{
  "d_model": 128,
  "n_head": 2,
  "norm_place": "pre",
  "norm_eps": 1e-05,
  "qk_norm": true,
  "bias": "none",
  "tie_embeddings": false,
  "init_std_up": 0.0462,
  "lr": 0.0061,
  "beta2": 0.99,
  "weight_decay": 0.033,
  "doc_mask": false,
  "steps": 6001
}
Each number is 500 + 40 x the weight over the matrix's rms, rounded and kept within 0 to 999. Layers, rows and columns count from 0. Numbers have three digits each.

# v: layer 12 attention value, 64x128, rms 0.254, rows 42-63, columns 0-127
# o: layer 12 attention output (transposed), 128x128, rms 0.199, rows 42-63,106-127, columns 0-127
# gate: layer 12 MLP gate, 256x128, rms 0.213, rows 0-12, columns 0-127
# up: layer 12 MLP up, 256x128, rms 0.219, rows 0-12, columns 0-127
# down: layer 12 MLP down (transposed), 256x128, rms 0.21, rows 0-12, columns 0-127
v42:541545502511503448549456506499482523548448499504507396488529476541516465536489485529480536456458494473474493514488514516546615462533580480444470516490443508535379445491451511478525556492510484616471535485494514457472472461566459489543462542533486487448363489476460549450467533464518489506532480521515501509584430507520548484442407479526434490460476417446548490471475522543448522536450
o42:507413544532537560479518497512516431561480484576523550480487482450513456443492477448498498466546477500516527509543520504502500547519472544563466511464496474515501463505483495510492512507530476471439392516487481479486520535467494499456505497442501475483581500534523475441544490524506528482505519442452502474517502546470444521499514528493511458544491519549469505493511552519514499514476
o106:529479484576506530483557523539533475544491507580433609413516523508501487474498456404552396445534410425456547567591484470535458588425424530560524557479500492533537449517524492541531480516570523577454481592489496570433660536468514491472561538545565530543538567457486520415450560499504543451454475466474519463490616523445444524585485509501459559600540523516513527481573481469567462562477
v43:466488478500543492546563429572516547498519467557495572496505449519479529471487560485477504555493497423522506531559447498489597533434491535444565457536506499534472460476519483450520542528480514479493495459418503499507450454548464473511451489489501509561494543451460482448539430479544444565502490460561581472466490523491579488469413537537488520522501538513459462583536519580534454524509
o43:517519506527459533495484493463525481501508470489478554507568534467496524455467426447444545502501508529548450539472487531465442501486561478571492538462461510456465517482506567557470495497463509469494480516501442493458514515521532578448483519551556426492520499547538461537507530488440485506500495519464531536498530487517446487500543477467489494530441514506527543517466485477531445501489
o107:468455460542493460485468483479500567538568470458461620540546463460430485544501471496496486514484443473461470472536407597453390452491493489484460541477504532423428615489492524549483557457441555529484467499528517517404416560493494532472455517513548421519488503516497437500516435482497538507465446509480457588573528441467464497516488446490439508537418483450494470593491503555547546537539
v44:465525490562547488573588502506563466539473516510528483460465470518486478436491496459490426465514436500551485441511497524518420495483540493569520472511513508471516521517506478455442443396537535595491502427461514528549499507450599536485531524541469463516556547456451466512498499493513482553533433500482504500495481497479467435522528492503440496494445505541455490498506524530558544533461
o44:514470485556469488520486501542492526552469520504495511530456557562528474511489493517470532499471495480517476472461485466508522499465501536499494521503440420487494561444447526516544571521473475460504467548471543491515495486556415503521487482519466512497425458510443527558502478513569474529496542507526519462496468518563532528525479523491478500429485581507540523539521514496522461518518
o108:518452482553471493491481574495502587476483494521574533529494474575566483557429495473487484478526523433534517454472501480502436469429545489494480497438474413475473641374493502503576505536478498528538488524509592492525496541441389481525484511466519552535407566511501525580471486466543490487471465508478519516485418534522541512568444498523507507468499509515619498549472496506466513553538
v45:500526516480505565520480542479459497521500474446470456546495480480454492522559531454477489513521452479446489477497479464552482471485531508481418434459479569493488477469438529519488450523474485516421414520464540516450522573546445523547509528483491518527435485558451533544570411511544451498520472526546512546505435501542456485536488480429510564494441541489459508515423541493478517510520
o45:487512494511412432508512521543514455535495522476487529488467512511478554517499497566564529519506488591496620507478436496510501477519552515470498544508551456497514491505528498531484576492539507508525497520489528485518520484458564495438478475495493555491531576539506528490541570464438546470467551493480507505539499492568496582515471525520491454486483512583504482503459527507468475490462
o109:502496459475463414504508466470548396504516465483366499490523585504513461503554468540570589484501425422458493424537483498454425470504549455437525490534571498524511517496525479499503520502547538521522515495481484457510508542443548505610469518511496536514521590432437564501523500455629498429508559437563461465491495472554503534504421485570485512536454458509442433523537566487536523507562
v46:480520453500476504508499529513495485468518542519496547429563583541486431512526479533514406459507582455480521464447472530498547450444488414515458532539534523535532513595466585424481502507469483497523452522465546479521560560495447536538504484517527482492449550442480517509521553505515516492514524461522558444569486491476519527487503489484526438470499491428569484417482499481470578550492
o46:576509503414502457436518459424502507530478450476508476486426489505496534480491502460480532542483542422519508484549556446512478519477435541597464496487489455504534560504513429527521543481531539558478477533533487558469480492447511479508548507514473523493450486478493523454489479472509505479455553499523481484534508502448456521515488569516448558489468469543451479562557464519518482439484
o110:540448550476526475502563479483505475550468465479561519401561406501570557448469554495487547514513465446493451570477618487477448520529494579543475512535444471484445514500617505474495465513473472482412519511555427502461502509529549471486509499466427495549508501467533514443478469527532508461433505488558429509491526532449508473531453550579490515490513455528493516574477428561534586438511
v47:514564517483482446478468548624526505521550466484491515489503530490525457508525510538513473503511489449496466493520504496526515517515562518500460494552518481554542539513483502481552479566518512527498535474526527480513446490423473547457504480519529470404508390474493454536491557477496474499510418488510481502448547478514554537571531464472463492501513518463515525389506513561423488477509
o47:470507484486511591453540437493515556518485549509549416557488467470503527500431578514531547507513497532524532581448511541517517575540434517490506551443485527475480426474523487449464500496518504499469499509453498487521503470515507520516546474514538494462517463487476501433499443512441464478484525527464484480503531568466476497483470571538530437448502547539477508556500495470522502518517
o111:440496457520525525461511421489446524415530542582476482525461446508445482502472540505566497507511482399502575547563523571442463515502437492456464466483527486480526464456563481488470510509474458567448511475467432482456477435462484419576436429448494436454497521441436546434477438532525489519515509552471498464469476569455526482518485459585542522443494526459511504564526496464535538518489
v48:474496424530470535529536510473474481460477536507382522511502491466495534528464497511445510507550491408546443479536485499505443517548472556508516448569523464562545415500464502491449517493462429509531469511503491441544517416494532544450500477525502542443556526495423557460575480533579542486487477504460473533535444509479535495480497525495466478466479520492487515462536562520446571410581
o48:525496507537534469493493460546507521543503482513527493485507515579484474498545461496503448434495551428473567494439505523496509439487485466511483572485523534395502572443539490496523481515500524519511486528529471541479468520433557489518470469505501480563469560456528463515564490503528460476476489499478497492463514448504504499504490471538480501494504500526517461474441485519512534499500
o112:535600422507536383469501467501521490516497534434454432550543442531574443499579524532486407504442506458477556508490463491474537495481498455523477556460490501427531544367536518464514499464529564562497549520503447479529506464410472468550588446560513471556472572461605458477523540527475414466435562516462500532481515491484518525409478502542505530484434416589528472517492535527514567443534
v49:493547499506546488363551561494508401460482520558599423384517499477505500476521465517483521511534570523469490507492502595574546527533519374557536444503520420501481448478516447537498522546500550425516489541504503516537465547395554491486505500532543534479447525532534487490448432432577474510509494458522484489542525464424490528477462497508456441533572563495445563512504511484455480469482
o49:513531502508450481538488504421496548512487568407442506498466495521484464486470551450458511529509516473486452496457498448477447520477482550443511522494481492432470445543485483466502490547532454490474438465472475541523505450542507504443509503470525465480501489522546509535495495487439583516515435466436436497494547491467567510558452532517510494431552443451560484488456500518527504489507
o113:533500478463447538552504468492475524486447584440423626551449510531447478481511513490456500509477484404527459528482573400508418486518465413418490501467510513444490453567531533502533458566527416518503433467455499570503585474589482533528503502458495496496486471466554578568516555485450469530568448409477389532446547468479545523589500504499506528391530422456527454486467533456519521405476
v50:468536513479486464462506536486601517507510503494539486474476468534575521465503542478444556568530523472426460509606499525520514449485511464488541467482405450565499518582508558548513514573570503475430445500567506486524456479478577494515454487523486527470521535460543556482510464585468493495541531471510421465515515465514484473502466482490561497491473521521459459536473499567534465541451
o50:530511492557422498523439490494452559512450525494419533471444553491469455513496474517444474487488507487525574509489479443538448492502454504468518527502571540495534483500421465485500555505513465485505470529443449512458541517484489486530487484515437432410477488509442434479535488482506450495527492455484449524524481486567566487557449491497443513480474517451592534534517490448500526523499
o114:545543537550478444570503472540519514522495497515454503495537518459487449501465578502453482552538522600500535602432431448510459505533470573454584489490474559551463447502458532457434524419493509417523494475427401516474524562479435523458516460528412475424524535517422478491501506539455495444527501538467456550521528487445512536502459521481477506578546501464521584508513527500488577501521
v51:491467605525519487505499480578466460489512451563531541590496476511521516488526474547445468525527490533520459483513532495518541499454523572556516470446443488572572545477447476462412447451506518512460505447580574560478430486510486528548464523516503435497422472529431422465547539458530546497551478513531490453534381497585485495445501481514524533521526549455482535508510504512458465503452
o51:511517492515500516472475505471517513506502512545473494518408525547477471491524503480530498533497516523459526481474449505466452530491504503508516518459506527459519517509506516564512469449483517523515433447498443480536515495516446526490464469494556508560488547496489548492509495496514526529463556559513497432536468484464474470504516455485431507525463467525502503541495494536507512565565
o115:510495468497489550477453490498576493571471473554489450482440508560517523478526563488537614551576554562439573475511513529444390464470462519511504524497530528454488458451477505600483513419496466457486422438425413527505539463529467607456508478462523504580490552474498518528460501427488509471431545613518529398500449531459537480530476461430468471478485471617529507537462490511533516608577
v52:514491473502460546493492532442484488480578519515483556484494585436495487479580508511489526474462557478501484513534509482554478551465530444442494455528541553470554468566529498538559538505466500499556504499530442505551492444446507534579536565488501496518438426477444480500467514544529547490457459491425435497428521589490514524491482533526512503500479525531557421509549489485530519572528
o52:506533474521487491492484431517472512467432457458549473517507441531469488480488549473480495498536506520474516507494458529460537542524487522505506552511491470489527497452477494416461495515498508459458551449492532484545455505493545488491483516524543511464513500547543478491517488501490461499508528439545481527531571484518522499543474552523511540465551503512454571519477523485456570486495
o116:544499504504470517496452469554476517497424431469505497466503483498491574468444531460510444458452455528484489528463504555492522498495508475556501493522476536457506514464438471441446432530447532456468522448571491524564436532472541538457475517515540453477466505511620583451450492481543485420536398572593496460498552451511440443533450510550459533422600613506407499549485436499416561485458
v53:493531504513467527537539466551479424517523519544477545556554516549444487451503563430511510556476494496505538462510524467507412476467480544456449460525491499432469519477559495539463568510521504549434483527499473435490503528522464507484520482504471474475486499491523473483489463523526463514477539417485494497582530533439552445442469430502531565444464492489526513504552478582493435496493
o53:495486516417456460437463544512481495529547507480522534528467482462533449473512483489534461480513469568554493516549463488480524574547526494554503507503511509497536501498444492469500501470439506477496555493504476489557506481490508526489549487502574489504470457466414488508433493551483545497485445498467486479506505442464463486515482548517539485578498562492529561490402492510531519525465
o117:480482521473463413486526531489439521473489487520492531561538528489551500458571471542555493558527467454519520479549540484448551449462554423514494498445542516594433531556391497466458519455431514531424441497555504548554426485463490504488517463564469492478510550484463561591417462507516493455509484544491502559494489492454426521521540522562464490566483468516583501563457556508502468482461
v54:571503467494485452467539480514557449528467437520518527456499444514470498567526493549478486424499463510505497493434500474514502479472446555446417514492523460449487486489469511495514478523511485587555495541512555484512512535489560515514488432465541463574482449472528499492555542570547461509453471487461479493409470504518487482434472519480466528451554411495504556518535503502485486534477
o54:444474525551570513507462479553529541520491538445541483479499462534490500491501504515475478512473421483454456493474495544530519537500532452509480512542476484529543528490505541517486471531527445540430472514483463513473448463536448534449494480515508526477435543556491558524475509513454540455524533520544562459507530555498474518538515456527469503551478566550514486475457448511468480478464
o118:437441497573590559441479442630532507406495495536542464527508476499406470487495502526472502486491390428464443505514503468431528439515485498562495523542466521539493509538567586508436490515583554471474497551592488518476527435552452530517528486524464516457488545477461563553521444430596505483531537476527510470459502534476486502453537488485531525536505511510517449502520512556536490470518
v55:387475452532490470460531539552485585541496529467525543504491521545454521472431406405417491473475447503463478521489498518481498475470479455443582479473474570487551508598438526468532461553429522514474510517525501569541559518541473568487484558502491519496495523543497498544526502478477600475478556573429500464501535463526503471534485567486473505457494562495510505527386523488550487517524
o55:541533486516529533565489428435496490571401510511483517489470460550530475504542546490479531548471532528520490472512527451585493547491560509533505486507512519522468550459545382486483500492569504484491549541436502490480470523537568518492492444492533508477463560457452429466470502499510478505525533490576476531503486477511507500477465517538536556487476527478477518440501491491464508556433
o119:516506522553493535541422463431510479523463470485535497519473445565524538506434504513533577600460567623510531531554532471527391464467557507581506492502498632527492579509498442479513536498556539477533529539470653532457467467499549506498547519526499446535497512501495475404505468483486456501547502469522452513475441555583509544506479525486476508552463464494470509493584583476505534478443
v56:526531549577558482497516447476493531631485471555441579526560512579551483502444432540487486428438557557439527557554530439521528548478540546491501492482514482447577486513603594465553426474474464457575513505473522499491479540422497466496439476501523510513587520502498504526551488467474491482467506472485451511517493537479487528546459467505518516484537488537515571531491502518505539414507
o56:479422430600456551495510557585449462481517480551535489463428463427437576534526493491484439510467553487564485481514508555490438478502520477480496500578504493497495513460461439518485488493507460499450517516459533538513480456618490490548505477482509509552465484517519502466494410527503459579515520528487548542502520460510533505555557499518513461529529529502458475506525459521533433473505
o120:412468456508542516438527514544486472538507500595484443480467518441525578493619532560523401531545502522511441485475575476436485425558507468528563449504405521474418496427396402463471458556592450513499518453432455534505459479582504471547487519544558475517452516493528489475471437550485424564493498414573479523443460509540539515503536436471474409551522456506475470535516467498533520462572
v57:472577540499401450463553493578517532466572555516554481532470502523489441518474623483491435486465482480488515457483573529526528467510442467494455469502476593529521440530465470496550471501458471474551455484502579528537498537556490528570500521565443513526528465489579534490532469506478495463523467502538566487527494495448551492450486555520495502469511478483484484558527526451536492505464
o57:526481455512562509533494523458511496476509529513543532507495462503500542498548449478554564465478552540493491542504492504490456480479483554510451460488516529507461526488550473493523515471462545531428477523490509471480501538466486539476530465515511535432454494491463490539467494479540498486457481495477458445475564490549570524561501456499504545530516542504517517495552530532521562483527
o121:542445465520621533475477523455462485514479468459493568507565512465553469427573447501426649521547523553450439530517440538486517498477541522506474488481523551503487484510547469434535478431552546553430537479431501492471503495506505533500498489517529498425393484530463495534498487486475514486453460470514420443473616475492532498538509506599520528543534487513550491454537491487518481529516
v58:525596477516470460469504480513499493453494586517462525473482577501493512519466482496489419625541502544480482505494465519500496440583546475399551539492492516501538516495545446518560442468436459476545511476498457498501486497551568476519545551460522543495471506485519488491552482542443485470464463512470487419481478459579382475519494402559520522575436428547546521531562503491457462538491
o58:499461512469576472551459537433488496494516496448513474430497506464487491525499527449497508468499522548529491528485518536515514620480455495546494467485480497499534480462487529530513479515557475481507589517484512563560495518495476512475488468476454488503525449484512537518491526520509512534547516511504506509524525556472459470508473520444459488488593509490485576457474513543520537462508
o122:527502446438575498618486438388436447487514505481431437489458522528551427510467467447458478500466438517477474520529446543501510508494458468507464434470447517570508510426406536565500441458649526537484637469459509559620447570486406493558562418505407468468496494467488494541538496508527480531507589527563511548510457487501464457520496482499407480471599510472457526520545561471517545495557
v59:515497512483499495536491476539431568508482493603515475529512468571556529467554521470435497429503601450510469519479447502528445499439507524524543461502496505403460500434489532529458558453515506457461518511516464511476481437534493504428440518484485459469490472481490559533484470493543443456567450554494463440466465614492468522508541498540496513527464509498564462515543451447407496527540
o59:535502510556531534483481471532523478490495503490438516560500517455465527526490488531573515505491474465548544515509549519461555472520469517486513548483487537526516496491459437505446535469450482545501504517512453584543517539399473493547484512484579544529518540496505454510486552483453551551529469526576505448570499506524535458511405478515476556449491510461468485518496519528529457517499
o123:512458587555456528558485561524540489486485472475492607558456464477462489497478562538549456534511508439520473444490546523464601497530518503469489558450513469498446455463407507477513473432510516502535504414503465531528467506434387515572573547552577547581577459489519468470483495596439561471488516530586531453572520450555468520463453466520427529481535570519486469547489527568499469479467
v60:553488500484439474509499481511426466525574438469457489425480512515482490499459499522516532497524535502534479449526529563583508569511504490527502445530473472537474507520466452495545565524527555510359501555481502525415457520493430433552538460516494479530499536504500417489496579572468543501439537545559551503448489555470501492486546438523522618451461520495555536509467513535509523464501
o60:500490517501544502533533581432457548530501515515492458552546499509457508460524550424495529473459412512463539526536412562509471480541485535439492507533463454507486568502515479502416433511418461538503436411532498485491563422493530491504545529512514489441475502493485526471468517443512528465506543419457489517537485521507493486590497545513556444542475467504463503517496522514514485521504
o124:477551565536465531543493560502481431517519514461555477595505533517474477428518497447527588517489454514481484542462496540550425524547513507504520474565421499521497488517477469517422406518398496453496473482541527445564573449474492490610528512583513544465510489487590497486537549485521549446460518471417514567521473579458462453523453537486516434533425436518443538483499527583536536509515
v61:402560561414490469531452491523564459499569514460521497471474584566553567410509560486531517497443561577478490563502469474535437539567555521590537491539510520500470466549493498504498483487409481475537483470535481448517499443528460500419541493434610520484470497520503581520491476428448432530496512487470564535465484546480517555495477565491515428570501532579470529487517450480515468543497
o61:530527499468482535560538506432484552462480447438487504500487485428514440507505484557465514490518513507519504448485530546430534494490448503508483461470541498472485443511514503508511552464488477515473558461452565473393450533509556515543504483497491504551582475550508449538503487576525571472473443515498528523496501521480519449524519436531467535449502529493470503540450491513483502446475
o125:514515457521407494553486496460423558443493433544504516573443529454528492564520482563471532474479499552516517487449563532414436500483434506478540455512477515490501371458451478441490561511503564582494618458519591481398533510570547472539447516509502540526564500464530442585530535525518573496502479504471549500480570562453520450460505453518473607449543531501525509575514538502523492390530
v62:487475519496523512535532390537481482482506474515441493534474546528490483513493507525449463556505493547433555538464459520466615435522492523568495519567532538483447467500500418417450534524534504502470462483520478515507479485454525537612476497503464425544497589495484555578530517490535502484582517497520460496469501549521473447492554468515485480488521564540485489494531454449482490466439
o62:479528519514507495446494525528427475552483472511503492414555463469504489495480536490488560526481518484531448474501493492534425507473586524480453512421464429488496510448505533507580503534515450508453492503488459507477546493548533497464514536478532527523465490535510493499485556551479431563423448529524545492590496523479508472503492470516499534489455436476562526509476483556478526486536
o126:489522515507501510486481477551507499485601389451473558429508519509548470532440513523531600525429536538536442466517500466516457557471613550541496513481462444458525419437537542500487430533510490445508515436530448459573556443535474493503570501477491487512514501520461503529456505545448517539501472538471602450565550535505443550500543516492443546547456511437508554510528522454443469505551
v63:507583514535450528487489454462568462465485529465471473568488463538528507496492469557545482438524475534532513507464433564481529502481496483510539565532542532436473445501446624471411489495503489490422484439493446418558503446436521449558506529446550506465467470541538410508486472595520513487525519510541603476483475421473519520543508446486503517492544538511548487614457494509522568506451
o63:555486530530564475496512553536435557533526520479490492421549462427541514507520575469460489556452474506470530519525536491475510468506518548447455466505529415508524450514525495538569463475461495508598455532528532484508524539536451549515484467502455544565477516505503550506576461451492494487433474468510511536526493514571505485486473529480495499463444500525449552437540512536438526513498
o127:488485512436519504461426518510434551624520544479513484440615484371465556428413507507458465552495501470441539505559551429472519466510517464429512482483548469551570482511462459508520469495466469540582500531502518486409519556528465519498498492530451540589390549495499575514494433426485549473496448563509499518531510558530501515511478513454470558412489444553437566537568517483539492456533
gate0:458499517579432478476448452479512488524539492493523563528439432431505502499487539487487550543505455476473509507484535568546522525519531475454502485541401493546501481451478543472530472501516439492452555512495517521461447515466542543450479496419473456501555527471504561477522491523548514417535421462421463447514541483512451474517540445506515475500504521474599516517465473485528514473567
up0:538524536503482483518441497576473526447505451529549516492428530539565537511557486443492409466515549543496543508544492488536463522477577508492484523497456471473488480526399464494491480546477499515468545536477500509497495535551548565445496513543497556528507547497420475474480503518440558538516558527426427476487496419502488503521551537474520537469451529555429471432460466556532561539602
down0:509489478513538462452544467463526525504451517499425475533531493495474479467584522558450550421547453459497476495511469507505515475523427528518456475554547528529485460515620481473532485463539450504536510468542494519485580529471490488530469503507477529451448475457513490516573499486489467528489486452617526432472487464455562531437495471520487457513539500458512476521582506438484493520436
gate1:403497540522484569444487468527484539531467439525485570513539501553486452573559502420517536433503583472483519513508509493479581482457425419491521480519561429518522459505495523531510528546507537498498501579448464466455557509453494418532611480490423470514516521468507513554496457518494524545501507510496466469536515487528499590476515469478523424382464516496426527512434545454519467453486
up1:475529500485479537432505546466579500502462479467506522490495504499596542488488505478511495439537450462468482611511454510485590569431429471470579480520550449488489457483490531527489456508466421527548535481456490533419499558605499497471547509466560452512555504465540397491500486469498538446578490528510464495479423502536500509476493521543547524426538536524495512482484499511499476495474
down1:523528567535417500570555478488490494579436477563567452495567506586531462552497481491440494501472559462537461470522552538449523510516471502489493482420446542521477472499512472514516504491531551464476507487495524523477485460443512452528572476487484470472551556486488479592494563548452495481425495477443481463541444567509464535505523510466511511446473518496464399463478451507498490489497
gate2:519474502499536475501504496542531573494531514460520486477480515464510531548564539450520524493557489494502499494503464457469585468455510452535545461493508598499545511475536511507495522502464444468487438501504555588568527524455545526456556478424467451525569559503554548491500519553460565580528520533497519456478553487429472517494535453521532473472435484480509532548512351533518522413479
up2:433548507552467493524464473505477495504497504518497508530493551514487519515439488510493495513526482482508563435512489485531501462571531554533522519556457447532465481502437469527541463406556552468506496530545475450479522450486420472489453546522448489495469517577488458502461499490499496509520517551467503475516548556451500517482455519509462473508535458523518580505458550474467471509484
down2:495523471463528495500503454520512479514485493695502475488500488488494474530357513471516520551494552523485464497479500470488507493460471524473498497530491447507493513478516488482486520462482486539489511494490485444498503466530527494497518509467497558470502495467536491471422473517514494476512510690466533550518505476516491465510489470494476520476508505497519546435504578499530541523483
gate3:463454490500447484528559577525454529471541446514475479535433424499505571510539534512511462446436446560468502465465474504486441474483447416520560519514518438540500523479512473445522519531519469518513506511464467383427471465506442559514513544451495492482534524526487558472455538468577477504455471489480473481532518498447496384526587502490493457469546500485449548454509549449555520522542
up3:527477446441556517434506436502492529491469551489530515528505522511491449560476489510535499479543567448449527485420459488487505391591499527434470419513497534439416481529488539504501509457503529495565511542479529519459553536452508519507434575441456528537478506531520498462508535454492513553466470475556408486553497429456424518514491500577471445547474483482483502529516498469563478445503
down3:509466474522500492477473414485509517481518448446576512534502457495481468473426532490493492449508535532532509572472569480569538489509530526510444512510583480529442507503518471457461546517596527444550497453484497482596546424476480585516508474475513500582487444595524533501443505456482493440477551555544487513525543643535486483543493518508529495540458510474471499508514549548444496498482
gate4:498533571548555531451474512509543509422504450491449468535479417495518524507488479483438424488560486507538483538531504441520381485492540449507498491472542505526483502491523557420501477530521440570523475488520509477462539525561496479510481433509519524478552460464428476501489485515439564454468560474534496511498455486513593484481475594552490478483438505480494390501465534527473438510498
up4:598458493443505490520523585474565524486493496474523488479480505538558506515505562498557575517456492487496486526535480507466522499511469486487478441498523502422541505433500517524555505445535498563493476461443449542440516551461490504424472475583541519515477472445514377492500500490573446488487467550498452438514492521469509537520555514476483474565510447467583589539493472536576506469535
down4:554481477550447529470501493454552508406460426494449479498522498491429481589464525491518464453475497518531469486566598490562526463526468441513485469525484424531492465496567496491443521464522488495469484553483517565460528547557579505506511415565460503471498481488518475464490567478513518474507534502552444499498428489470491495494502506498524453483520529529554603539514532500431517502510
gate5:439476457531489583557523495507495509532459541474463534490545562572405511544532508483505598536564569417532537551489440493475544483552401495490536474471493512484521562506569509450477494484498538530515505456455513496455435570538527469511447557475509483405537536459484456481541553478452528521507535545477430549509492561448481461494483513504498452511577518514429543415544512449480536489535
up5:528502539507419513428542546455499442480505387515544604454489447513483510443484531487454510497438554505545473478584441513457595456450500519470481510506486477510474534440453592520520485449530490542442501504604446548456527465490504436469508513522484561487476548575416494489484436434501547540497491448537563518492505484523489619427439517537510462491508518541480460555495531475486475501476
down5:498488450582514400486506471470499522532507500513550513543535495486479491514561528473507517462529512403417554542471462490521490427553473552535516450513591506522464596477527479482531485516541505506443447414586467523460524512515549470508507468523511475487402492490462489453594530493523494511535509435487411540552488512527461546558478490557603502460539465500466528494535566513412439478482
gate6:414450521502420531507517547427522511431491517507498536550438476533586468520535492495545476534521494513517496550477518530527454505533507412456503434529566481464476532489513566464468537500502495481530484412473511468492526537488522441455517466468573427520471544521511526505547521448467413549542546551577536484513487539498503495488552517552501493499502410441490487513529513525487496471555
up6:466578525484475495487498473541483534533503471428474601504447512494512508501467502521413501574431448419461494520523522452537527469470540489525483442577487481409598550566508541535494501480498568413534503471430513520491432517495484420530471556481520431483495489505532509517523454517437533459521528496543484458492434523510520508529489563471450571451540504467520518478475500553471517470476
down6:548514526521524504520467499469511487521511536460615499553507480470496471526468604517505536523512437442449540511530478490511406488454464554501475523512513495459556418474564466470517532487451550535493476517482473482489466515492488436568537483477535518485467523506567433467528482552468586587423497508402457493412521460498435505529549497501377523521563515474554453539520528483522506522502
gate7:461558553461494483548546487470563464499515513505553486493549497531521449555524504516505515489533519467443476506532490505476511376568467500550486462464529483521410497500544522470501527517492462463549506438601543443540451536456478512528521511438443587495381411473511433498575525477479539519525449480509510482481470503508518468464491425543483488457560553471451521472627519482461492487496
up7:498480546546587538455499520442519497533481450576446433536479575472443498423536453468446465462534533487487562524521537477526576408428489453553412455478518554501532460400506491561507490518461466473495434495471485511543520499534494507475522460481504517540497449484472503485572531515427528521546578495539502476471408476496523500467452526491514528498488459488493449518523429545450561586467
down7:499440431545536459437467482544522517518478433486516493486491498533502475427476470517539499542479462570486455509461489483537513582448552568471474568519493556479555448514501445475500477468549517486437505540435478515432572448554487437481554433547471434485523556464470519541335470532470512517475470531471433491477505505540481576491507546524494520518516522475573490470399520437496484537501
gate8:533446569459531524551535544554565493589442478513472494478539528519478575506557529528486441504551571507516504524499508531534540544485483472477566530471549517460499523522537532549411490498492455502482483534466458545429480576546536458439511470509509422547505492525491465534547506551511550560588493547429541527498522436540456542585478514507498502481514530482517505534436516508513448481467
up8:562477542480507454512503522475556470516542508525510467474474468516458501507418457445483536523538574485538464468502426480485434485563567497505488524479493492478548469491446544518595496489504509534481505510489490493509571479519524489546572483460537545480481497438521516467543499497509533559545506460476522561541545461473493503427476562537446561447484494566483486502538531521503496478498
down8:511518441522566476489492527459483542448544494501498489500517504506450454485583519489530467493464468435484524484508507491497454499444471439512431462529510501521548580449527511497566559493508522569485514460532494483553503509510488494543494479498524496447493593465468507540500478469582463525487452565565462491458460430497474511456497470522507507470442430504443458530541526503468518564516
gate9:540423462485449516537535566525386455572590542564505468462508514483473523571559498481528498500586461474432575495553446580512475434517444562550443533421505555545474474509547504487508532503500530490462538545531539506513461524579450592556588517451518502492545450462522442470557447467480438498458543433425575545542487514387555484490528490547516473509499462445459499515536527433579510440479
up9:526537403522483500415511447575515510463575508492432453473488566513440489510512505541535447485571468474549497449494479443571512509419483486560551488572492523494499544507458446553449527438502558442476467538502506431588582529555478519535533513547460610464517513536484470514437505481509534379531464461529533474471459578464536458502542537534504571418484537479502451473528560446600476538475
down9:467398447508528469469461483483507529510460484540489541522520576434483472450499550533491454451547498538585555545541518428482515508469516510538484532515530424438461549521491475533468542507476378425503497442517530553557539496512456442529482537497479490502515513572544496472547521504520464421423566516448491537469473496496486480560436393421422509514486485485428524477550481435551531540492
gate10:544544522469463478490504487469484500516440490593417544494527517509430439536529469498508493456486445462531465498445491466493489479505504409446579515526554528529560457430539481518425477484478494481533486537505504483545523484563467480530571566509429540452541534513459514491489478492494505517581570427531441495524456483453542447421534494533526622505476566486529493527428529512455514549561
up10:545578526448502458512502444473503467483435515504514508489483526406516482453471463496514480528530508508538455524501501503441414479507471445475568525506602499483524576439564566521461487524472532517434505554505456501561565462554446396441517506538483528471457530541456451508529444488508545445484418480481425468464556532473454508491527442513507512518559478528491551467475433523486586468519
down10:620445587516554523546533530467483508489411566538505472505474506484500498491541479520514475488502547534491506533537450488535543501533524511456457545515557482478475492476459482479513424520494441524474487513533461468474494494471542453501526605530509509547587540538530530570544528556493517514539497522490519496496509522468491443547467489507503559450522533482436461450495428495434537473440
gate11:524423495534541538530639497460453483485552554551471495534501474482485498524528572488560511466519550501453532550395537539508493483540491499463510430541469471522472536467520498509534509523541475504458497443621462435525518518562546543510434464521512545489433469520504377560553501444540491494521588537505516489498397497511550487474476510439599510447537475489486484417492470476528479546485
up11:488498592492559534453585439512441408529513494500501526549516418487456460460525543446495572408484497493455510431495522524482469552420562507436524482560495510543523433543475526442502512517465397558520466521521535525457474509526523473470576439522563505529520551469487489515467490420485510555517508558487552492529555463427481517554513544539621567550481481543528491487565493523518466488507
down11:437492547500484561486548429504473479475548480517487510458608482444435502501642528497546543460518512524448546488475422438471503517563521480441493426527527487514431495476530496439518563528493456482541448464549562401466502559461504459485511521498475550445530484540441480486629532449516486495483518565452523499429468507480488485535548459499574587453539497441546519481481478497472545508536
gate12:488492553545538452455507535494525500545504488570468464536494524498524562428452496522471472512521462485494534470467470515532568485520481473502508505498545457519484551497437432482493530468507485530548522512491518574410499461575453474538525454549499430486542517479527532512562489433536484518482570552480446510512489483484490499458471503488481560454479544487486573526510579500489521486504
up12:538487521533447484598444535507510564484477563520524452501481501502497556505501407560465499470431478455518551560517497528477429501473523452486480519548515545454540438455546576525570569497451466523473515477460568441542484494468443522480566484461455487480519489433512444454498591485490511544463442467440551451497544513519498551478477497456532505535472519502515551618526558380512548554569
down12:505556486500482534562482565547514546446583527516468484510488543506456549461570413503483503537493399517467512536513515552528466401446448485618500468545514518556503527502525590465514527470597457490479535453527510504437504532480452521555517485559450506454423428414529515473467481423489514464479457524481591548427510437548418487410533543462533539544543527387526501480511488565556488440481